Weights of a small GPT-style language model, trained from scratch on English Wikipedia: a variant of SOAP for these matrices, 849M tokens.
Each number is 500 + 40 x the weight over its row's rms, rounded and kept within 0 to 999. Layers, rows and columns count from 0. Numbers have three digits each. The size before them is the row's rms in percent of the matrix's.

# layer 2 MLP up, 2048x512, rms 0.0896, rows 1099-1205, columns 0-63
095:523474509498464500664496559471485495451491484468496464483534507504537546483505454514538517465525458461484542466518466549458478425471516493501525520476489526475500525515515538482439522552481465
097:447477457476529502499572522525480509475519479534540536474438530460516557471486502568468495494558503485490478557480521473513486459615481542529549517490513506479510522492525533464466509505484494
092:449510480522461471523500451469500477485486488534510529547484477420503475456487511524529487522583515552537505501537492541500530521516507556431497503535567472567495532599556527536527477549507437
092:513533537517498543535503492478522536466455466445419534482466506508477445543487435528500490470478478520540479467478495551501476556520531497442512508561576532501590473430602477515470539455544541
105:503406497558531491543541479545448539579522463513517480500563525536492484482501514483499513578507503507471489505524437498540522488494502535510484507581500505557494460515505503530470471456500446
104:471477489529494542480609415501548474552485488501465525476502496482528474574487502491497466492464462498591460480548461507490427471498491501589443457503522505465479556425520535455467428495554628
107:497568514534479504518496501444459652506503512527553566463452475552517480467524419536473503548532452455476516484597472498542427388500487500536499428490475555502551481510542450552442442535477504
101:414530517495502446521489527527490469449489532512516494527420481563493501575577452524481502504503492507455445525497512486466473496463500459493471478567558557488508500441489502524534542469576503
092:572468480456480521581488536517481540553527422499501538483543497470421498489465510538499536486514519511470473567529472479572565540504440596490497526478475547541519599489466465506446481492546489
097:475521560434477412515573478511425535532507404535480497452486529512494549436487455501519521467522549450495458484534447510511456496530464489493438501504513491500455531386560493503489519458459538
099:547447507491510454506498518444501527422511467480437486546420518451513492464514503559457461480475486506518478538494546478400544498452500595538483566474497548497483522519549512435516531573523524
090:559500470416441547522430456508518510547501445434489494504507512484573471559443454520528509456597517481516594538604501518534442479570478480500474526433502622523546518526480480492511563568499438
105:488534433614543487489454449499518528444546527553484571541482496484475407534524453548475492465494567393461543529515521516482504481548467472516497507520479505505490475563543528524545521504515622
100:521558451499458492526584501498435562481553503524497502552422570534446420452515465527532510504510521497483496508448544522550496482470514509526502487536472465522485501530439528428524549572512456
096:517479538513435498505559442485513487552471455456577516496470575554539515543534518496506547598492489513506486423474461494444489413558423515518535497539478535521498477462490465535574512538528489
094:451533412523517536518465477552547508580540492512494491514480480529494494494505555520456523491541482599524514466545440611521514474454468518537602558539494506501520539489464521515523482465509512
096:469461514579555536544464497491436518454430468493501549464506484470531502492496536500460519489511449520470502508514474532460563430459493526414466505565453486487592527392475547503489534494472490
096:548498497522430570450532521485502510527480519511486462526440485481477447447578543531484540538507530521525516578489527539454573469503540560533472510516520541530510515469453500435524592502473506
109:506493480534508509514466515505526544520480464513520549495478469501487530464538520522525503523466495512530497480471612504448521449561515510533419496497518445426491469450450486494556538441441505
099:472507547527532530523499438489427502533491473554514547398515441513427496455488523567484469442505468489511524510550461527508467451560476414504484550525510544458493497528490598485407522560473506
107:605484550520501531530475551491480545484532508493453530559512519500519493419504506506535512500488513526437514471473540530540453527509549492468491557468539579571498535492479527460523511451529430
105:450549394526535579451521582441539451517522509449464531478515479521529439523543527453510491535440490498542547476496498440492495483479492456429478480508497438500522570501534597526529503440483493
094:462531471491487477539505496461500462480531570549439589473532534487515487504532530583502464502496509531515511512502426539561465591437487542538530489541543515417487589504430468496525486449417403
095:441549519567463479508498534598459482557524520510504501546486539521467539542459467447513472465517500457497583468481560489534588400587417496521488468517577506533428497454479543467524490484496460
097:529537510443462509510460534482509526542440609557493460504534493550461535439500431467495498551511548520485492483442517476532607493462537461505488461553483487440507507483494494526464514600507472
104:557540574514490510526638507453421476461521485499497540546466513481521407490544504481491529514517530490514528514414401480532490509521501588464526482473457507490423541558540527456509503472436504
096:487548571506497545412512564516465522533495603489499474463461466462485439505499536583480422510532525521482527494517441557434506535521521466548542502547467457539493474522494505524480511442490532
094:478572539523465557473529515456401443516532464546496502449524490502521533433449498502507495434528538522539533475552557561564479525518524500600456530497491464493514500466502592492509479532457438
103:484451510502498511513424464541427540521636524488535546516490470453474562470522466488506471457473477521522563491576449502493425563472472431502453493465501451430493526536451495487436436543534511
096:530498459489531539532506527465511506442571569437437478526505543423489462507492448429511458546475489571543503475510500467454490506557444543453520458574564493536522561449528499532527487487456485
099:522516517471505516498511512461398560521531483603533503555521474489522475495509512486435506479471517487480515445511473567449601468495554502543471445494457488519525493517517476497499497531505513
095:505446503512469611480431449488471519526556570391583554447548487503441516491486498498491459529457490466453494499532549470548526528389551537528547507459473491494535482486499451509530374478441570
083:500534512414521508516525456542535514472475415459488551586511462501489468377435461443459412447542550512443450436446424535461573488451446527525435522466531499506467524492465563532589473495464431
093:454508465496554447562551542515498468504556572523526499498526493552482529539467531508440478447508520533550562459511446541582486585495421450561561541476502489480469501510473507464527502486546553
102:500490511454555464535524559494479527476480510424459512426508468557545481524523505463529533468521473477495518539487630520492484479506558467461465454496493532510559517480503470461431506403529499
112:449487520415451538522502568469550528572522602454392478519491540452647494519495448430485509501567452466538445492478523515456516439502520517474492466514483451414499502513544511472633507461520464
108:454552506480528461446507446503494546565473443439559544520481466510532474527478459448522480538463516573549537497503502490442528446506457497515523581484473526458455547533509492516478478517443419
078:503452503514555546474500493528451544463525471522505516550350487507386511462548492512563362519536491526496481512560459476453478492499509462552526529513573543471509562539535547476534471463492541
092:432507485517505531503531444486509475453514489509510483527545466533566500428485524529478554490497571443492450568503436449542482474390518506455521502460534442506476470510533471483437543515501519
101:527474527463489567528445509501487546499505492455537527454485496498503510430475505536450499449534492519511495514520544504431465584499516495477505551500557517479520505485463439441547508505469458
105:515453505484411509459467519500475472507481528451443488427552475501516491527493505578403508481484463540586531452464554459497489514451490488500570472566505542498532501481508432470507467455521460
101:509505503521436522536476494510521563466540470535537632443498488518550539512527504532562502518501493470493437470491611536461524481527499514501547460494493483510491452522530518499489505472480433
114:468437469507460512494525508534540496564526514475491532480544475490508519468553540474549487381521551583515489540533478505529505506441590503510516528490528495427530447492454538502543529536459503
099:469499478478515490456545507460484614462461426521467548516545544477467488463542550472490560513409499489444542501487509520613498508505508512462483436552534513495494477523521544541502549551550523
104:463507500539476562483537483473494473548570548499533546410522519548515465536504497494530508455403554474468532442513533511521475461489493456481551467439554470535499497464550477529424521553530504
099:513590506462491523564509492435475577497510486498489650506456487496477469528502520552466485535441434547525514432477444534462588551594492478433488465546470516481427535458496535594524507441474464
093:443532535571494460554479490468458485488454520466554510482435504501497455401530521509488536530412537400479518454446549517505516532494495562464440516566454443456508563516512464528552540534487467
105:564475511469463514491580558513531432502470547547486520500517506500479444534465502541474507522539454545479510506538449487464536457494529549406530488479476550552496534450469494503483532484492483
107:531543438508552452470479526470480531548477535505496451624510486459484492508539521467520489435529421407516453511483544579488501506530529519565522412505534504534484451497508396538508578460486397
112:502412523540526467501557475529522537475532541527472469580437500472528518601559508552488462503556461428502458521559547433506446501535492458556550504518505535463466481430491489547526510464468490
101:554527496524473543497524520472538489494470518538418445473552474506513461491511504486502430468480531502473572498500564518479492465490470511476472501515475447553506522450506498527478394511484456
105:521515465488567504447518487492527557505478496509506475389509485553458506504462458571434566485512552421474478497459444497432485503545487427512498496513495495561474535524498464524540403437487581
081:548473532504553567475478487468552506572495429560528480497457477499529473512459500501560438485509467529509522487508568511533529501551509477489468468541523488521455516490526482482468501498428582
099:459506531503444491475532479527481525506470481450537535448460515489502554519523523616454506509548513499487517518527523494550454545472511479520479483483492471530501539452442489526669570448539418
106:440442439541455481428474490507533468525469508489475574465520534552488443562531537472544507505437538517530532524522457602522516539508445509509537537531512552518439594404503535450407487488544465
103:495462504578505469530477458518482517463485553530531478471488541526596541544469428603505472557576434489524443486568534498503495451520468475481555460468560522413494485485556500507564543536516468
103:501493479530555532594511555514443546415451536472469467505499501551497509524503494450584503614496372534547454554527540464489573459481441495530491528565387440481497585539501553531516506452543430
086:475439472486520502475461459491463529604487542494548523474433454562417539451556526551460497485494469551471484494505507462450512506432525570550534491461475495446523453507536460492502507593506458
096:530486486467490460559518544519472501528604522499482466562448506499495495558502481440456470494501494537492482489559430439523502588517530434486459540466472539464457572495542524543527510474473488
099:472487488466512453598488512525450456587483494517546485525531465573469498513513458537543510496536448466486468472531455466580526568548461485522520488566542554529447538532509454489564510472495514
097:530471457490454526535526514457489466604544548536462569467547491454468503573446499508524516493434575507473504492506534510533486467468489464528489537482553567536496462428430518532508518454472523
099:489502493469463484432519522489489468566495475488535491536536522514515511512512461507502480475441516434492466501523538542432479466468532456572447469441466592433520543502460465520550484509475548
089:576523481480496501446499561488501606567475415516491509448477495443537507516511553557507530507513513484578491531549550558511546548393513598530520473522466593518506522555578536509481492512446480
111:471553533524516528493530511461487477574474508421521486557353539486497472468532475456493516534416472499471589469544528621544527508503504466620437478536543523531502449487447460445463513494428444
101:505419539435478527469467463494520436569523496508520486545502505465494518502527526456476491438423470430495528502497465482440576545487517584511531508511500513454456495420491490517476531461465537
088:431431485448468501440508537507500460474520524521430489456472505454489585425512552532520475475485517487467547405506503501493522552564483467475546496530474482456523488494446483441465468538561500
098:543521552521519515483493444531408522555509496528523492482497486457475574563540505506471459478596532418506465494486557503443489524487525524581496498543455489484524537454501504573469436545460543
114:423533512589592505428487470486473535540571457447426564461492467498468415507511517498417541486563526549486538529392525509456508477447472495511507527479520446526487537459554470468471490518487509
118:527490552464507532574457504519514543433542538454530455468557540461531494481509514452518414498524506515526521453507495487488489479568514514457481506548476576449505552547514450401494477494497501
105:487420480576526466556488492568571533552487533504469502471520486507472491565547528532551471499569444491505509453592479525538496450490522541532513489521532418592528539600540573544492357529544539
099:559553470473489530468498503551449430525440489524474453506510488466494534496529552509494486464473529534534466508454494425569438481469636524526493440527470453500445545568526450478460404492475502
101:478466516462502449508500430490521535499525574473570460435454536529511495483544505508536457533551547477484515528480542550504537399559526511540457503553506452463485577539529532503424504465521506
103:497542518388499488543505552457479516546456520519512518563504427540504511465525442504527441548542483473453471449437509509467559504563554548490496546500538500419491539451547411530473537529453558
101:515493541458469467501525493507500451448498416480479490487506500543515478510466411511586537435435457470431535535554505467582505519541525490484621454475511548507464556428510511541432501451498486
113:463482464559482534494507547460495516498524490553500496487509475542536519427572506490480497508459459515526533456575529447484503480506585491498502554536426514477443506497496484547546500480491510
111:509484490487474542478482549507512487546489562449506522537504505547459535547515485472490561465502437483535559461506448552502476529491491488539563428558512462531521515534502547468523526574474456
095:466472462513499518476505534488514566508492478483465618501455494537457514460420552509557468476438502636500477589492574513443526480493480442553496481487455546494549482494476518534513481459493460
096:444525483455516506512537475527486497454524423461556537482448561495472413501529486468545539501526531491436440490495474500568487497687508431523479593414494460519528500519490486589571528519509515
097:502489555496503503513538545412480604475527429490549525510477488497560532550460545441434472489454489450526516531475468435465492501501479506500514508486414487530423526449510442462477531489573481
105:527558488483585466478507466505453486547508489493475486571491477464478524443529484534460481504535493509485514522466449568557484421562433496541526478422517524495456476453433450490476471486508563
099:507573568513461560546509493511387507492566540467550499501438446491499417449579529561473473511449457487522556508458485466600527547511600508510484503473476473482533493518463505479592445557461538
109:485486502537470631606556489470556476523508488483431489503503493457440497507586510496493528536527474490479452488517437493541495475482560482509510492501449534583411520568513524598484499496503506
104:556564520549468513468419520540556493506533517562484437475553443576523558515448485514458495465508490484566438511401533456489487503447490474472443527491549490587485543470550516522514473468488488
089:554495426489523465523533539553518466489662468484401475485556466537454527546517504484458456513457515497490517567480515518457531475439474525501502524530506504434558466502569521492470515515509458
103:452494513529548456552542460545485558599503428551498505543464502488505541502448483487530468523489454496485499505462533510482514486429454542506500469399518560511518512527472531524528548480515473
114:491575487545426448432470517527434444477499530495418518471483479555513435483538571528515553448556495478563536547454470510461519429492529488460512449488480487447487531565476458475522592458510514
103:505476535488515517493466485531472491508450531458552515477496501518466445418522479545458514554535485526501540508517590493511495408551532529488453460502510478529523521503518501538544526519440459
106:509485474519516475513542494461478401531486511518581535505507465466508519458525517492488562441540417504570456514461450581536462556510512447474533531468511471479499485533572525527460551459477439
084:485485472522491529584455523523492491515522478518525489501504522450486460541480502582500496473480518468503482482516559518504471526571472464516495473495484477487483567493431506428486416513429539
100:513566483516494500517448487492570540511505530484495531572460500487450538440472538517516522450489478557577512533495537483477530521548555506494489526493438483519454492521474493533503460475460473
098:516487438493622472489593525455594424410439498525507363540492482536570482484464576560483519557493418504438538513497566551497503531448545518550521516492539524536551411501469578490577441485468468
098:472455579438478507457481497479485586507577515496461492516522431461475478540538490391517427497487512503444468538524466504459525467544497445450521472528542528533453498543492483486493489514492454
105:573449470516558530445552501492509504506475515458573513530441476518530511477529531492487487526525492419478495539534480513504570574449476481453473518583454517512417529496467503482486464476470546
106:527570446500432500527502509465448494493548466463471491527533542525528610478534466469515493549469526495561535458526423532510474484456566533504446536527472503539437496486450483519427507487506495
105:410442497587506498467520495537533487458528524532522517484527515516572427538491504556510514479529397503542533478456433501483513456474502542500479481536503535488459470524496505452491519472445630
096:467513478484478556492520457435504509540431495490514525560471496453530542471488518547525444488524621545461504475534552464528521526460534517518409536496507468460547473469504560563485494517505503
100:456589544528581531494514457490443582555473472412540558500462505582459528525494528541444490533502441486457529559533446553449507503449438488557461526535491556485503498508495509503445516507537546
105:453477509535473549459575482592499508492484470474482523568496441415473525537475478538471528523536513543530431499565500495502424462571511527422473505513528549466477507510503543539555429458528429
102:504395542449496520532514546532550536526508533455515512432489505536525473509482551488531428597594532540521518468472511438467481445444517457535493437545504517438496427539450432481572422566551458
106:440500485499476497477581553505561493509467521509528555496595534458532533514523514528499461495489465474479564428502502509484510544524438505474462496553466441468535509490557518460503473522479531
104:476548580547502519505462521464475505518506547493541500496498551462477499476498519494500510526457430508513568501547557523547443520518528482518455431478483493393401506423449534576473553506441450
094:490477512540438513561490494571461519565509566463524466436460470507532471519590527541470458526426560495515513518437504515490551476496507577419440521509502540460506477540502442508544516501570456
097:487543453623487504475412459519531435535548485439524545520480447492510553509496483432533503452514520460418525536562458495494561526477544506497495525472470498516529519568619519467480537475555542
104:395486547532503502466487491470528512543448464451450595518504528502533519580528451570496531550506488509481511419593565544543515497511449468462465541491498562570455560582586472493458487496476487
102:556494497534480491491469487457506510536542501497423486520506475479540497462568566478473462523532604521477531531456502440537518505440426463403555500485437540530542488554495538498458473554497473
093:510479526510518478472492537497517503497559452505492505502486589553513503564479509507589476499511482505504439461531490447417499439499534490576500508564491551490475500500569463514474518426479494
088:467495469519549526514495525470506462524505474526447472476512484476478421497524536521517479494576434498442452507447553598493592548502452448540518475439522538404446431522552516450526462493551523
# layer 2 MLP down (transposed), 2048x512, rms 0.0633, rows 1099-1205, columns 0-63
102:453529456515552534499516424529544454561500490487436486421455519496504477452479509548499451518540442476542506452482474562557537524445567534528453486486474495592543495543513470500502514444530483
101:468486537499511503480511492518546461525460467505512539527538509424616480522551535532515542515493495547536606539562517513479494543523486504445531539510492476473565517538501522492534451476443540
085:499543496445485467498498515478471530503502507463525555481505475482543472535506520495410483480531558556498517492536491487520522562493602422463466518483503537480468548505511482526536536528445506
080:511490439449495539480488453457421599433463496480487455510485502532443443444508474458534512541529555541500447480481593584494473518569475437423478535524428527484469493468475474487481520505520546
092:457514482582538544515543485486459480425458549585578486449511463637540433555531484503438506533558475470472498511490487515556505471428509474445530501483538521522522494531532516455439508477459486
099:527514525489528457526520507514533567532481589484520553583470466491554435546523579443511491499484473581567480529482478478430531514528476515511452453497541486437486447469506520510531434521491551
107:443495544481490475504524464473525509439493595455493501485473477518536459496537610529529434487510434499499497439498486490504493513510508528474529525535533462513502534584455540574459483461487488
094:539471512411523496563495480491443417521533529510548438532459468517545520531517496573493572492514490489531457502490470381522480464421525444521519483511392498492492417526565498513552496474515505
105:484504529597496486495476508407483486541523541572503468427547500585503459541502549477512501452502507551514493424495452440443497430480556478514446437435471509508521482516476517465503529538475532
091:497530505478508544484476545508529463519494498468480506516455522493446477501480574428500484571546541514494458518484443461516554451490538527487462530519559445472554420445564462550529538445526537
080:504504488404483492512504498509486575508444525504516491552494404507535529526532476501439532593456485536357483470457548472549445435508437550544537416533531493555481470471496497521515551518507537
093:527522427433588476503473586528544454546507528537454522437497503483529540515487478464480526420496487533511469516444515522552495555471502527461531546562448471488444447542526492471556479559553526
096:465417451467465432502554515493482470563574471534528448530521488496522539468592547519593532515483494510515535525534521518494499509509495570447543393502555492521522479474481543529518452422465512
092:530510500473465538546527473476490517517570432449513537527480469538545518568476495506490460528474523448479503484421497473474487456468507530463502511558415504397504514572506507507522468486531458
089:452537472525523540537487486498494434512419525542537497504532446555458510547487465481493541499593503521483537482513499461539507493463600495491507501476535470497507532562483498499519516507483532
102:541501539575480505485536537472435491558511490502530506518490559489482478566489445573522498552461500537487484453550500536551424546495474496445504508480525506498500502473517491558461470511547540
096:432517545483492457454492412495551488493437428511476509575403506503516542524500512469498490443482499450561485560451445489494539470485491579486517511505519498453518466421541522483487520391525447
086:549584530518398552492495515418530498534500486457443567530461571469516526545523484500437476423537491414463543557495535492522513539551515458504513484447476524518516581464504525430544468472512525
098:479426558457554492498537486534544454411522540503491454451527444456509520564499493498500443529459542514454563467484482528507551506457488495550465412401535486484453465542512522458507602516487389
091:479494523543469558502526504489535522499500529463517474550544499513566498537504484564451522466445464552506461516528431493440539467476522491453513430518471515503502497456499400476502496503473518
104:470519505508528494466537486442438467502496444556479434477527542505541566549508497592583475555564511538417534484472539424488435493498527500510495518511515503519514521511467494473491455488496457
111:530506459508513475483520469492468450527537578482496548498509555477526534522469530407487528482576514524538522495544512477578501533554539532457525544469555491446483472516468511506497556483439474
081:543518523536470484570510535437523505516383543480485551609475499511563500473546487447503530479474469461470573512473516412552472448484468506568462549520479473505509549458521526442510442519557494
089:516440478527474538569503543422455487429429501405455501535460502489580492514438476549518533509505494452579542473451514455488548518555453509508482516482462494508479444496511485475500497503527535
091:510516450463455520460517467488492484442536449565427463547519462455470567431471430522567423489516529488538428435519483463489518472549426579528481546479511496472458486520472470525545553583479483
113:451482527481585435571580508522494473392428426551506543473589561509499440470439474484520538463468492502447472522424417453464493487547532502458491535472533546491573486533484555450466516526482459
093:495493525403494542469602547538473504500483540524497479563479577473481469568427567495503492529506572487491552492446458641590449498452518486420549515451491566516524436486539585510437516471465576
095:495535578417506584557485555486505521501446543505568485506550512522487454480527544490487555500493441475495507548501477523525471418468463405431568512502534548457473501503482535486481531478459486
081:500456541486470504505456524535475510531469507496507461461551524507496485481477487536480536499506496521477538503520432461546507528500569484531509523556493450528480454508536426457477511510504511
096:494527574471477508480527518440484481453486557486445529488552498534539521510546496445537544444496503481466456439506535523497467486490455465404474437445405478503539456520587507465410504550522537
093:496465553487440466527582556566507509445545533498497523453490516579550497439526466434461476502478531542504461450453498528483457504486466488471486469438488567526490466505468516421507467487535524
104:506461499476468545549409513532540543411510435514509429470439481434460461598476380494447511466494468542441525459492550499456501437508551547493506513552545517569461485489534529483420532462499508
095:506534601420530500509444520476486474452517511537466473561527447523510519450521480549459483478499481464495501528537511498439506483565496514556509489475433527488470504442497579527441482494492425
086:551484529517493513465426473460467537562476482531463527478516536488501492461492569426535529580505474462484499516549474527403424462449513531399476541509515503514483494483452475539483475511533524
096:518500488521538557491497554435436477566461583483453514551526495452502510458463470501534576493513486589455553489533405467480486492536431506442461521515482468505488502513480469530445513558496501
106:448435524553472476515438487559433503518459516548433502488532446531471528455503492504496442525491518512505531496516438520557497507540500495525458470498542409528568519517489448426486506502495444
094:479544490532492483541603460529483602481481496555496485537446433483489453450526553457560581530520510486459441474468497523501443482453505510560517471460450589474520446486540535496529627442472558
131:463525508599521546477472440445488541455526457505471474601510518491536542466431491509494494461505554471490527524516543498538460470496511496459541459492508488395495426504506521501516500538536445
075:468545533482495519512522507473483550535446552497411526437463565559470481571473422489463467494575458533467550434449400539430424451466538516485466526496512538502423451502503504551511552571572523
097:449482465453461488492542480471513493565518533511524483510439517484601503476510487480533485406451504518471450533611508486549512561493545526487527511472539430545489433487565494481505562483482528
100:514456550477550498532521474513539504470490539552485545569542549485470515526425500526496484469513535535499531505545542571485465546522450533439556552491561522520453466500492459490492546528454458
084:505542521479497512480547427464520534506556537456462598467421509523445510534473550488523474504498545511478434518402499517504554462520415508488503471506535495573480453471454503503539472451504446
116:482445506528516488491502443541634510549435482501545506456520460475558498445531440417511493521454529458571513484461503519509510511464569551506486485472512519495563584552510507495502513479485503
084:500564479504555544481555440601503563546537501480481545612526431478442447489492550498493409493507534509480514461452481478450544524515452504461464461504487515479414451467474526470479499488530573
103:526445455566480433516507518551518456448436520490493485479438445466494463459537469437521570524436382522495532486491497477572415514441456533460463511451513515470488537459555533505429478488516443
102:519545515512504523506472465426540623483470459556551547451492468499512498443446542431463483518536579529459508552479555467568431473496504475457530502496522445487557458586507555516487469458554485
081:483520524533498548512469507474537545497531533594569506460562473547586502473445395538472502540501489556429554523509462487552572510543546502487457558420408518480461528509457481595518524476508552
091:552505553479472479563470438531517542505536488479583504466472474514436470566547520523509527452546529534444485512492519447455510523535457489442521461508463532533463513462472496524469510508446470
103:566489484536483483454587529524450485497518605441535511494563525520397475504476482482554577431493482450539514447466524477483578437531476509498441540470508463474445497539544553514520476536399447
108:502450493414519490484522484460488542417449502496492577536466543505504494532478494473572488500586462519473436545470492471530448573509521449467570492523490467478458492534559480505555536486517520
093:443518427528482504545592477487509524484487557498438571537509525527487512557514510489452467489573461495437423477487498474490528519529491424480422484459450464560526500415569413473525475505474499
104:573513538491531468475468506459444566539533503587502433479550432523502520529475507497454480512544527519512481456504425535481523474518541473548453458463506443517502489415489555507540438436508508
091:432492560471632556490464485515576506492443508482525521599503504513471516506459557474416522532494459499573471472439424520442490499511513420550585576517488472507485492553538492500468497507460507
086:492533476525525582487466536526440532482492478487567478509461493524534507520542480482519485532517495538529514422499467486477470541438503513511497492508467532554439424545572545427468527537485492
109:500480492418511481474473475408477472542498462529493525529533475510485428487437490524486486492490538512473442465553494517438478448553553522440441537442479500524470475535550490491527426461494575
095:528505513527485511561509483513490489473453491572526535475493516520508503591498513540507495438457582504456535529446547532491493473562487471482472468502487533503454447529513549531528468515511445
083:433590501567465500557514507498476535425479456490459525534503475554513599485487443477489553521527526524510513527478527483550612589517511519545499522549476551449457510528540478550505490555535467
115:490459500478449473550561460531466501438414543459447547506444541522508470485483515555478490543529595483541480481528471555531487464532493501467478502509553505536469489509475499470502504493520497
088:505598470474469489428560492477449545527511463565498522526481497510537521431546514474547510439499458484535498464553469469440521550499549548494545547572596498495472443508417469501484475478457521
089:531483531442514471484489492498541439553553490457496460587515515502459528596534531522512487565538535535430468481499487538530451468401482482460543477474490465472471463457473497492532469481492568
081:549537572493494524454601539593536544421609457563433532531467529436458486547532531463563482448529558469510473505445460448521482469468525491509481504514547518479450495478441464448519469486506516
101:504494501462460667503464482476468547406547503465453486514551498483482500510438473475504507456518536449484537571499464491508556558495499557485495501529508516495495467417517527423527528522516554
090:529490487476498479487525473527568527486542470515519462448477459469524509483528554543455537479508505491478519544446475520475488544505534475536486486450447524438501418508493464481535512496428428
123:464466488550506576471457463418490517500544466416498505510446500494475476425507508430424488469420438447488553402486486466529536463520531463525525497542544514488562513506532483559512437492532482
104:446510539542545486534420518429565496553506442520569556430472546433472514494440475462472460517460472489543539448497583491464582482526467507443526461533488462412468472474512467478458506513521539
102:429538497543476461528548387492567523493520478532462543518463556511530499528531409527526524458561484508493554549542496420487467566507490529506511483466519434521471494478459505481471543456516532
097:501490476477516420493587526580421507460485436483515534443430487496478472496504448491525534521506500526481497527513515521540489469471515447433522437511498517477587469465504509420559510562547543
115:399490536530527457447480482453454489511554484496421482388499511549468481498474526451459490527620454551473453556477515548489459486442485478535566509493532486570475553385593548507569493603470558
104:497495453477522502495476495526517503460458541526493468461579502479487561470517480453510485498536488518465456459471491449472572409497448482505497436522490509487479488489505424533475483503550497
092:475504501529484453459512533537545440465414470534551496549453527489424523544442474498523465483434483512514553470455518461488515520469424471494514434451535426526522463461558534463499486425497539
093:573543480509515587455544406518609495508437546517490519485423534476510570448486545547517472473548499480478469550523488534470443468461572479507482538486523467496478470548496509509486553487512533
089:580492539582436492470483447499532468536431540512513441572513447465499537404507507521486496500515487524458615517436426532486456502555435508473482513490510450568506538452480560486414535509540503
103:486465414439524422544526489481448548600392522532502530486495484484480456504472474476553481527557553532500548512588464501524477553470519565523503421512551537492549555503476483492458452515503543
104:492511524498444500509490413492484509423589474523519546437520507512455523560560511480489485467510492520550476568541547511417459485492517537544504466494589440484510529467470497499502500447476467
128:502497536542548457486498484491505482478517547531435492496573480469514577425457459522554521477536532536497493482539409448477549442448488489587506442476565544509512491580504545532543535520525513
111:490535487530501465477557466507560489483500559490597446499470505545482511469503502469514502472490483523488522500531492467565487502533475415455538512432484513557507451454507491465455519530480501
090:524507522532492440442537403455532570428484457474484480481544429482435540541500507489567508474486516570479485491558563486467550487489559470509499520436540547496476527483489502495523545487522517
089:496510473538522479514510509519517630566449479494517475494510530427535513459419556472526433523488509526468445501543506466491472501488466483461453467494565482531515491499504478455452493444529473
092:574562496520509525430507504411462500474590505512507547538448507436479541479511471431495581391463536493488547405484535465500397538505454502420477522465451506502438518513466484470505588504620574
108:448452561484506528469509559541536479511476508526464459525462441489387533530463536494411466553472557464447525530452495497479440483448532539464525496484472588500437516524429484485505550507521534
086:541498503473436404408509451531442543481563501525509481460489475441497521502481475572467500522496529460432494492548484508543528521509524473434515495524514457460470546469474486516516550551455580
091:485546538442475500524543511520546488553470427524513458541520493490422544423496519469466522451570490514549531578575481531519490448508496498516493538485568590457497525553557555466536509470459515
089:492512518476603509532575522470579517448498471508507524481467527536448475451561449494439562566474498440492486512483501450464402532511524449482506571513370451516511510524482502481565544449517470
086:505508545525470505593510533417554557496437494425522429516499506517518451530441418494553540470549507483492490474504483505488478514519498492445489452553477497494504539451421568472429489537564521
091:521454473456511522481447532517485573489442427486508421509562587493468489540473469496522443442506562440561484533560516475564567501532568607523525493473569456527499466536475477594439438518417536
128:520509442455488483557565476448520481559478569546475492527519529499543557482485553478477500492486562526532517484487606529491482534420547466483509437478478598497408519462477502515570516480416493
094:560482492561466541488491542526510450489566434409521470474459496539498563507516558491552483510570502485477514478507522542491446457519458479481472504450553491507559518496469466459488527570439546
096:454504517568533478475554477507522429471469532470515525503510492498454505564499494473478563492509479563445483476546430544534496436443525523462474485538529498531522460538487523492467571450497469
073:394582486538568445472495523536542491481480503581459561462481450569543508511545466499546567539479509479566483591436458498525511474507465455461448446527488438542511436567536523579477524512512530
095:531504509466546457561504505590532448528544486479497429519446473393505449468516463483476468452476474540481533580556505509504492576561485502434537493443533498503476509538500491505481507517483568
090:534450579471485472564418556423457506458513568512478459575435504512442465489492562492475444446534436518461534482472459545540482409478516506491470528532564544548508581560567540544492545516492505
088:473537510514505539487499467413519473509560484550475542496482476494474460508519457544491461503521433506469467546500445495487444460511538554479545487495444464522471427538472461539496545503557510
098:496485543531474510423513521457567520511502489510554506430557532418488473543439485492501480472510491496535468534510521519512510434517497407468464502574522529646427490516503430491521521531400423
105:518496478523478502444462448479481443470520480469535495503508443421492424522510484539534457517493491490538503468532438504402492492506501564509462546465506474470534447523482509663499470447492519
110:515438472489491442498483466513500567572539472490510514515553485514477462424453547493550524509499592532518470572444511452431525481531534540573497439475490554464539506431415478495447503435542550
092:492603465518456537498492479511523556464506607485505523511488509451522577493448438478462557521482488482494455505549525503486502467495509466420513556539460477447468475468514437513480505482507528
097:437476527527565481535583493472457502486471454499415487524450502533502554500540568485517562526511470479528522456519503475467481536487506487578474515499409504466531537526474496439437462550481508
096:489531544523493456499456546508539584517406550471520576521491492433538489450535465476470509525455467480488490461504528436548469509495479511570493505445502412579472537483492482495454465512449406
097:519450503468497437519507441525445562531450429468490545482469483512569496514478486487652472509506576561419528523554469534496476461451456444521510488482458447481496492572504525523479528469505472
113:422512491468501458528520458516542519435448502506477539534488615505504521535427448450453548588511469556536437524541488476508492460482478517539487478518509516542476527515506484467541504586473516
103:485493512493456597544606483562490465412497443519458468549519484400469507481471533480502504501534517480517491465458430518564483515524497446417560498523484427529516436532475523520503479453462507
116:459505489499526460469558485447517559513480474499611486534567501547473430464538544527491539524518478542512498558479503458462502450449479501566511537486558511499558572525522527529473464525526446
099:513550573492482498472534519522518447594512538454440488514543406523492505545542520511491466477553524482485509473435496466517532459500470573530539421516504536432419585475443540494560523491570574
085:523489487442515443496528574476481454489512460578511520589509467528571512471556520470514548519553511584507488493496571447435483574543534544516527470490505496513498498468532440462496516505408486
110:481577519489493476498474561612514534523515511527546530526533568469586470517516485471499482426468477463460472517512490548508540494594473561490533546537532495459564496555458476563511486525476510
074:538509505510440529492423461487489506500436486514517484492499497462467486433511516537495482580471489508514520515464479515477487567566450538491535470397472537499473573485522506570523559491441440
092:511530525549531482493507534534445491545627515538440624462511467521482509487505589504485439501505480577518598571527554533554567504529447431523500494462469491570504555504523459523486510483518535